{"n_layer": 14, "d_model": 192, "n_head": 4, "n_kv_head": 4, "head_dim": 32, "d_mlp": 640, "vocab_size": 759, "activation": "gelu", "norm": "rmsnorm", "norm_place": "pre", "norm_eps": 1e-05, "positions": "learned", "qk_norm": true, "attn_scale": 0.369, "bias": "none", "tie_embeddings": true, "parallel_block": false, "extras": ["local attention windows", "gated attention", "attention sinks", "short convolutions", "capped logits"], "init": "uniform", "init_std_qkv": 0.0376, "init_std_o": 0.0, "init_std_up": 0.0376, "init_std_down": 0.0, "optimizer": "adamw", "lr": 0.00233, "lr_mult_up": 1.1, "beta1": 0.9, "beta2": 0.99, "lr_head": 0.0197, "warmup_steps": 262, "schedule": "cos", "final_lr_fraction": 0.1, "batch_tokens": 65536, "seq_len": 2048, "doc_mask": true, "train_tokens": 305100000, "steps": 4656, "dataset": "wikipedia_en"}
Each number is 128 + 24 x the weight over its row's rms, rounded and kept within 0 to 255. Layers, rows and columns count from 0. Numbers have three digits each. The size before them is the row's rms in percent of the matrix's.

# down: layer 7 MLP down (transposed), 640x192, rms 0.0661, rows 606-637, columns 96-191
# up: layer 7 MLP up, 640x192, rms 0.0765, rows 607-638, columns 96-191
down606 105:171122110139102131128141139129167121132111116130117189102155125120123117138143107146131115136115162131122107158108100147091134154077116125115135124102184177123146111174126163113135121106147165166113132094131137079133146118082182137107119107130137131103129160110157099106137135138104104140
up607 103:097067133117109103176116160161082134092116171142139099096082108119111124096141138116083090113147112187130134140147130089141154117108130172102111135116105109122077091146125094165096118142105113136135117120149103109135101113126141163118165164126140140118130123119146157150141140123109121131
down607 096:150086113185129100126127118140110108133133092126122144115128095130135131133108104142084092125173164140170145086125156161120098137117108130132112112114128150178147117161108148178131143080112117105099147128118146145130093137157116159148134162108121105110129110103116166111132133091176119124
up608 110:121100110119111125122108102110094126127133150171142126140121155118145148145076123119153101195132105145118132117101108194106138133141129132164135109094157119117082156153104138092137126093102139107109160104122122141092117161105103139118134141136112107060147112138105176121142119130136149133
down608 111:127079131150155142158137160105109162143109143143134111122107147106133123136138133105117129167118153125153076193112126122138135125092114031120128084118127132119123121091155136113162130110144124073099151103115173151152126129143161114156129145107117170113085147133116134125128126112157123127
up609 105:141113100099107118128136119129149103143111135165140103138129150143153085160117170113135160111156125149070132107135114153168110144148108154147120160110126171164097155124129157116155146090119101145145158143147128162111101108108127136116116126137106117095157173125129184097129122116127172098
down609 110:195132141139142146110152153127127064159112155149095120129119129131112131101146160185103145098101100124125167072154156153115144143154120149137148145115118110152118144129111115135108129092117127207139116112120134139103141105072109093082129140126098103114129090162156116123125131131140144151
up610 102:126106176113118111106136106100107096137081138114158129158109159074066117115151177136114112169146144157132137103130130106084156121102141142127160098128136163143143148173081105065150138137129114127140172118146129116124142099131145162086134116086107089120140081141143135143132109113123120137
down610 098:092116106124119126131104135199114166105186134147143094121157141178131168134074138152120130086124139126155127128117139170115120102188161139118106127132164147123184143123127109174116102109136104148136125150115147119109132113129104090111118097119126134147121154132105107106128157163122143171
up611 105:121145104143089182115121119131127104090123139111117133181140181142165128088134133077131138145103151130077112110145136155139127132098141146147158103101167170091114099147115107154097141100101126127140154114141139134115164101118140134145126092125168182124101080108111131096143116154132134095
down611 113:118139148170147151125087142114132142125147136109126081162131138140102147098131138153135112133132183169088137115103160114117112127108114161128130106127153179142153160117148136157186148118138122162149149122101160129173100118121167160143168153171087174141153128132150104125164147184118091148
up612 103:112122101091161123128135061131101161150146159163138118124139102110135136149104134126108086141148138127095085116128146143120111147130130126135161131141157117154093129135129090126172141153117104124147126148102091095122097124125125140090179139150089152112130189140097143114130109162114116187
down612 106:156125083147085123146104127158170111152147129142126094174096099114143118118160121159104135100119131146124124140091169129105122120124123159121080126122144178117140123137132115108134131175110104146132145164099127150100155104138097116184129133124182150127129130079121108129128135124103125132
up613 114:109125067145161182134091111115120166108146168116110130130134088112106128160131161123155153156083112122137106105105128128128134169120091177112142099127166171128118110121093115138164125097093144116157127130120118141109100111127111168151162146113099126119106068158122149123112127082128107101
down613 113:185097151113128124156107177165154138147129165117175101144101135148092147135139126101144170125120121120097118132161128174120149105065145146130102134122075129157111146165139120123119146156098156122145117123118144131117097136100102135154168142145084128138131175120107152127131150119141116119
up614 102:148135120150141171131146143125109116128113146118164130139116155143141153165130164122093122144143157130105101148125122133149117085117187132121148165159164136086144117143101137119110111086169123113141099113123098146124101156135144151127124118102189131127126140115124121126118083106123118100
down614 099:152081132119157080110118141097087098148126115139134156117150151141182133124123130141115118077148120121145091173151127137171111143116134143140108129121130116087087157118089112114126141097133143098136102144130135135164171119094106096094119151160110113102136183142148122145164162157142171103
up615 106:089182081121115114134104165151128124114093148139078112123130124129145130126105115115123074132159108155128132115177086129150119130110094159122097128144115158121123119113147092139081126178142083141122135102101102096092096072135094137119126171122112129118121121113165170127167148148092103155
down615 106:142130120092122129139146117132185163147124158093150127108135148055150135126137137161148149124152145117107133146127147150148171128178081149127158112113138145100107128110115143114122147152107080122138152117137096057147152172141104143124128071084143124144129131148109138094154125085128112137
up616 117:112127102108151173157101133145122130076144148147128106175150151104147156119121128117164139146137123152099148127117098096077125142130125151134142142099109162067120133118106085149138149154132113110168174140092089169105121114138102165124086108107104134133155155146099120141117096094131145157
down616 123:086139156136128110130144160154126174157142103139142123121105116133115144121093112122162140123134167132119128087135111132142141148144139149121158111123138130159163112103147094144137143080141066124122142123111173119098146113171125153148113132135100133158152136091089112139158125147167122139
up617 102:172117075148121142115108172107121145083136150110107147125133143104116144120188116107104098172103099138082099135163173086130113158110111154132134118110158119123119133172123133125133173121153126121163135120107140142137159110146127109142148139111126157127151079130160142152091116108117147134
down617 098:132131087114123114130162144136096113169113082115166133142126142111177086114127109112125136157132116142122152125129102138165122181144072121141143135110077176148115143137126146123117154180146131127162118126169133163133104146101172162123129166174151122160145103134142108136102145101132138128
up618 103:091088159094104149145111120118095120106119150159078117130132160107118130152143137117100136111099141117114145124167109084156131115135067137114130147128096138116133079111112118131127135159097090109130136116096112140091117118154058141110130141132136068116146067114096168144157111139096124124
down618 115:125105150129170168133134115096129135174129170115157120154117140124106160136147114140189119103138115132118093083122183086128098138081157138126149131130143113134097144112152156151090115118123116146097124147155091115121100107113155107139121115127097162144117122133131080120117161147152168110
up619 102:129122165108118129157122137110081104110160134100097143127084151103096142156157149142148125136132124153105139139126136108118162143139108108099085084130126097102090135121133135124141157120126097140082175127131084150120093106122134148154120112108121091113150099112132139107127110165107149137
down619 099:141162144154130086118091098173188151126149133129136111136141151052134097122141092147115113105158147139089122127132104097151136143110097109120158129126138112128135138155132154141122107113143120122150086127141130109095196139118130108100177182124159133149141160113135156158146124118152116170
up620 104:094125112146148124098120120107146089085136142135118111140171108133087146128181136159110102117073135143118123100140153141157110106118043119129147130133111132117155109139100127097104136122146090136176147131145109141145149125159113159112101131106151122116163124065175122129090112131132142105
down620 100:123112161097126163112173066118132097106108134142191131145091121126155151115117143107147147115131113141127114159095144152144147139087171156139135146150112116099112157082149119143163102068129110171124131151121140142100055119153104149141146094133142084109141102085157105142117125141122112113
up621 098:105155144119134109095122148121136075121180142132154082130177131153103102154130144134139159101105108122139143140101137141107146113128121139110147122166077164131108108127164108110184116134165115126118113110155123132104164105153127132076146099087134084126115125132116120123128154122100165153
down621 098:142114143155135146155112117136102156169099076133140156141128137134138144145115083100145069110164083152140088127117162154119143128138125138152124128110137124125146143151133093121075165151121083142097140134127076105125156137154160113118114154108130132108131102144117161114123131204097097114
up622 096:123088123099091139086129142122138133141151140161123127127117122135152125160118153091158135116093116134114103119150172105152121104151098163122106135091144162143075126107121112153113167081133127138093138105128109131113141117151154112133147111133122159086122128171141124162098169113104145113
down622 094:128161137097155139149126191122147153131102129112095150126104147063143159155141129100095122118154114112122136089149131133122141102154149122147114152122144159122099138150154123086091096165137135137126172129101119117100108138114167157119131126142106148159131117149120067096123110091132094135
up623 094:101142128087179155125108119114184131132156114130097130159158119126084113143130156138129164136131190122096083108095105118126144142101126154159115101101128171136155143127107116078140140114148100162169099138111138105146184109144118181099137101115126135112143133143121136136140084143110141108
down623 094:134103166155106127142115124123113142150117138115165147151077087126144148161154094118103132103110050131172097157146149122128114080151129117108125155105162084121099139118141151160164140128147112138098146125157125178125079152100130082117132161130104147120140142142128113094122168105104133147
up624 106:123156117116156134118050117118078145112144144154120078130088152125129131090121151110149166112161153105142109113133126133130123115151135129100137137107178167080099104120100120142132149083114134086113155128138144064119116145163117153149151162129152108090170130104168126139143092115121143139
down624 101:147166155113093086101134126153115145177079084143110091144136111192126124141156114153118103129087096098087138132151160124131132128158147100148155100157113123093185123133107107148102136129113120155135109143124143150101130139119161080127163086132124135111155090122149138143100128119093160101
up625 107:168148121080091107105131168129073177099096159119119132134158139121123104107130118125135122193118121126132105130122175149170115099141114127120131132088151121144104112142133161145128128176098108084097151108138133155158128106122141140119111087149120107106134140154106133174128119114091120135
down625 102:093128124098109116127129132122156133146092175114129125100069147120154119107130107165152146120111091133125159120119151133153102142142190125101105164138111126127094127129161118109141096090120130158119137159149123166135122120128138146129124089118101113124134145137098136131103126111153139123
up626 108:145169143080111133102082139115137116098135154128114118151108144128164146129137169090157148077125126128096146140126109121122148107118100137158162149110106135085148136162074122115089141138154091140147097134124152109121130168128153156111104155100093112126124105115113186121118110123081146091
down626 109:134159117090124130115137114148163133154133184124130104115092153168188128159132132105142126142138124126121161144152126130123158117109155131113115132136176102114084106101156119090119137188094168184145142133170112095167138124107120087131134169154152127109151123112145140133173140105110118143
up627 104:105090121097122155172156131114117168073130131132163138107160126124144100105119135102081087168109100133092098111149114116131121122120118188147151139161166116103113102101170155104156114109111107139134110100139138203140150097146156148084111157133126131143119131141123114137073159104106097086
down627 106:123173122108137133132109128132148125152148093130137101104098105152148139132118177124097125099132127146129105108143140120147112149107147156122145095102124175116147139152139105147126100122133079112132083127110125145156132149149076149120135126103110146141163153141116107159146126128123090131
up628 086:144105094135099117094125165105160112105160136124141109153142173102126106142160122153142158160133156161101098122153151123144179132122136157098099170107111130172108156116129103112115131110097137149090086129148136139144169092127094137148118131194128094120147121142147178134100142108123108131
down628 088:081106131111152151136110166129146088212091126123139136081150118160105124137105121112090140142121103095144152145120125144097146134096123137150169075147144127152125125134122138145162136109151087106149186107157126098136148133091109139092115100087119136091121119153137096170163101150155138147
up629 097:112114114125110165116102149111074146107142115147083107125114154147084151120135139112120114102096146147102120103100129094104084101130147116150161109195184120126140103161108098090114153161153104141129107109123151092153119131115169126133137148112120112122125133118088171131123129122110153111
down629 096:142154160120114128142103129142134154098132125121140129118169113102174095120121132186161116145167102143057099151105108135117122154124158089143146156139107076158138157079127141146147083168102130105110160093129125110161142088127180104130132132110129100148126114106093110150147137168117156149
up630 102:100100099099115182127088113093133140118129161132178106156107153158091082117154157128140134143134119143126128125142081085151125140119141118144147126159137100167114181173111138079120125149131115117161121142136120171134116106125106146124137139109119150155171125140138120088149086110125099105
down630 096:169146174127153072120116111166129156109179140098135115137102123147135135132130096156142130120067102116113137152150136105119127176132126126143159109136108152119122155131141132149124145155139132119134152133109150121098113148148106142145150144113169120172124142115116156146126168127099143052
up631 104:134118133095162166183139137139126125131103132136175117126119113173131126153135171130125113133120120164114149137119125081091133103140101126125152140183130154079068117171130116160081161141134138115169103104120158101089112102120125149179130142110138109126117080117116143131157103122097151121
down631 104:091142138109139093095162131141107135153157129094093118117165128104130107108102124121107135091157122076105111119102115125172133094141126134154103126108116089122180136097116147111149165113153131153129138080115110120129106128136149136082073119118143123119105155081102158092178144118135082126
up632 098:098163138086101189142090130114144117107170178142099133149149102111104167111121147135110146143081112121119125131163094124161083117128105146105161138121135166081079126134143145122128138127110116134170132145105135134131180133164087116114168113126133135155149145140116170153121157093128165113
down632 098:127157147152138109115145139119101139120128145109139119163111150117143100152116105111122114130147082181169141163150114098098113133105119094148120121085165109127165125131108117114113129140133128099116123094067125136154116165117106106109065118101119110148078098128111103105108103107140125167
up633 100:106142168104155152101099141099124144138161147124134086161173144130137091098133140115128132150160119138089189114123109085143133138145134137129140097123128127126158096170120129130154101141110125154125075134143100118165149100117166134098162152147156144136164124134137145130112101132113093139
down633 093:120104130155116118160130125116099131065113107100101156151088110135137145122125103125133124157147102098152143074131130113138144100102104151121164119135102151122091140149129143112122143157138086104103139163089142125105101158134135142161111116134109144120111104125079139134140143125140133128
up634 097:113126116158068171114146140095152114111152145134112118118159117131141097114139160125104082120086132122108129083090169150130102107098114141145172137106126104156143098150110176152125189140131085158152110085131111074118141114121123150140112119161172166133109108147144121144154118112131149106
down634 101:180106123128131115125119146122121126175134159169164114152084135122148133135175081115127114128157137114127101153113153099132160116121133159116137128144130120129099191154113122094142138134126144105121158103140154098086132141058137080128124086172136155128107101169135139139111158115137148143
up635 101:086125092129157124147134105133117101095138135122108138130103128103145116150138180114129130121092089121125107118163144137088121124190136172157154148141136113108144096150137094145130141147115140129154136154120154117120092124102096161152164088128173098134167095130163159140124119082131152096
down635 099:145123166110129089130130137148127125133146115147129099102109115122105102099125141130086122142142136133167111114122148180134109140179158153114134136091128118088153171129129137188157112088108109137116121116111137138114114117172136151150101149176097116146116149136129094085119156124123154147
up636 107:145109127114138134153107134119162123073137133156128106161172084163108110111082138135127125131125114151092134117169083110158142117176081135165153108094145132094080118107101068125086155131106098108096180107125150144123116071118114162102114139070171136094145148144147104083137126085092135094
down636 109:117102137148146142143121149155082067139101102120112089106119063119132109137140089125069124113144136203131077102146161121129165120124125114123146103161119140148083108165150127115171126118154137148129118096117135128146091097121112149163158114093118144135150143082137143111132162110105096147
up637 095:139098114083117108174121156112125111132142148122140122120160147116082094137196131113087147166127113147106134090147126098123185154155167146137137149147107119134116172130141134152126111151142124134113117160127118103102108101134122127154123136124133117127077141106071123143118141116158177161
down637 095:094153116159121111136148107130140103154131146128076112152116112092094140100128067177143141136127072155101175100109119113135144172105082120105137139117138109165093113126111141122109130105112173104162109142134137128167098136155115133131147127150106134108122130114140083117103091171113111133
up638 093:125142146165135145112090135108141150106124152156077103161151130139107145128105126120135092116135127131125129115114141118142084136096089166063112125124125071136096135106090115108125114152145098117146147089111121146163109127088150148095132135183140156157122142131112141160150141077115139145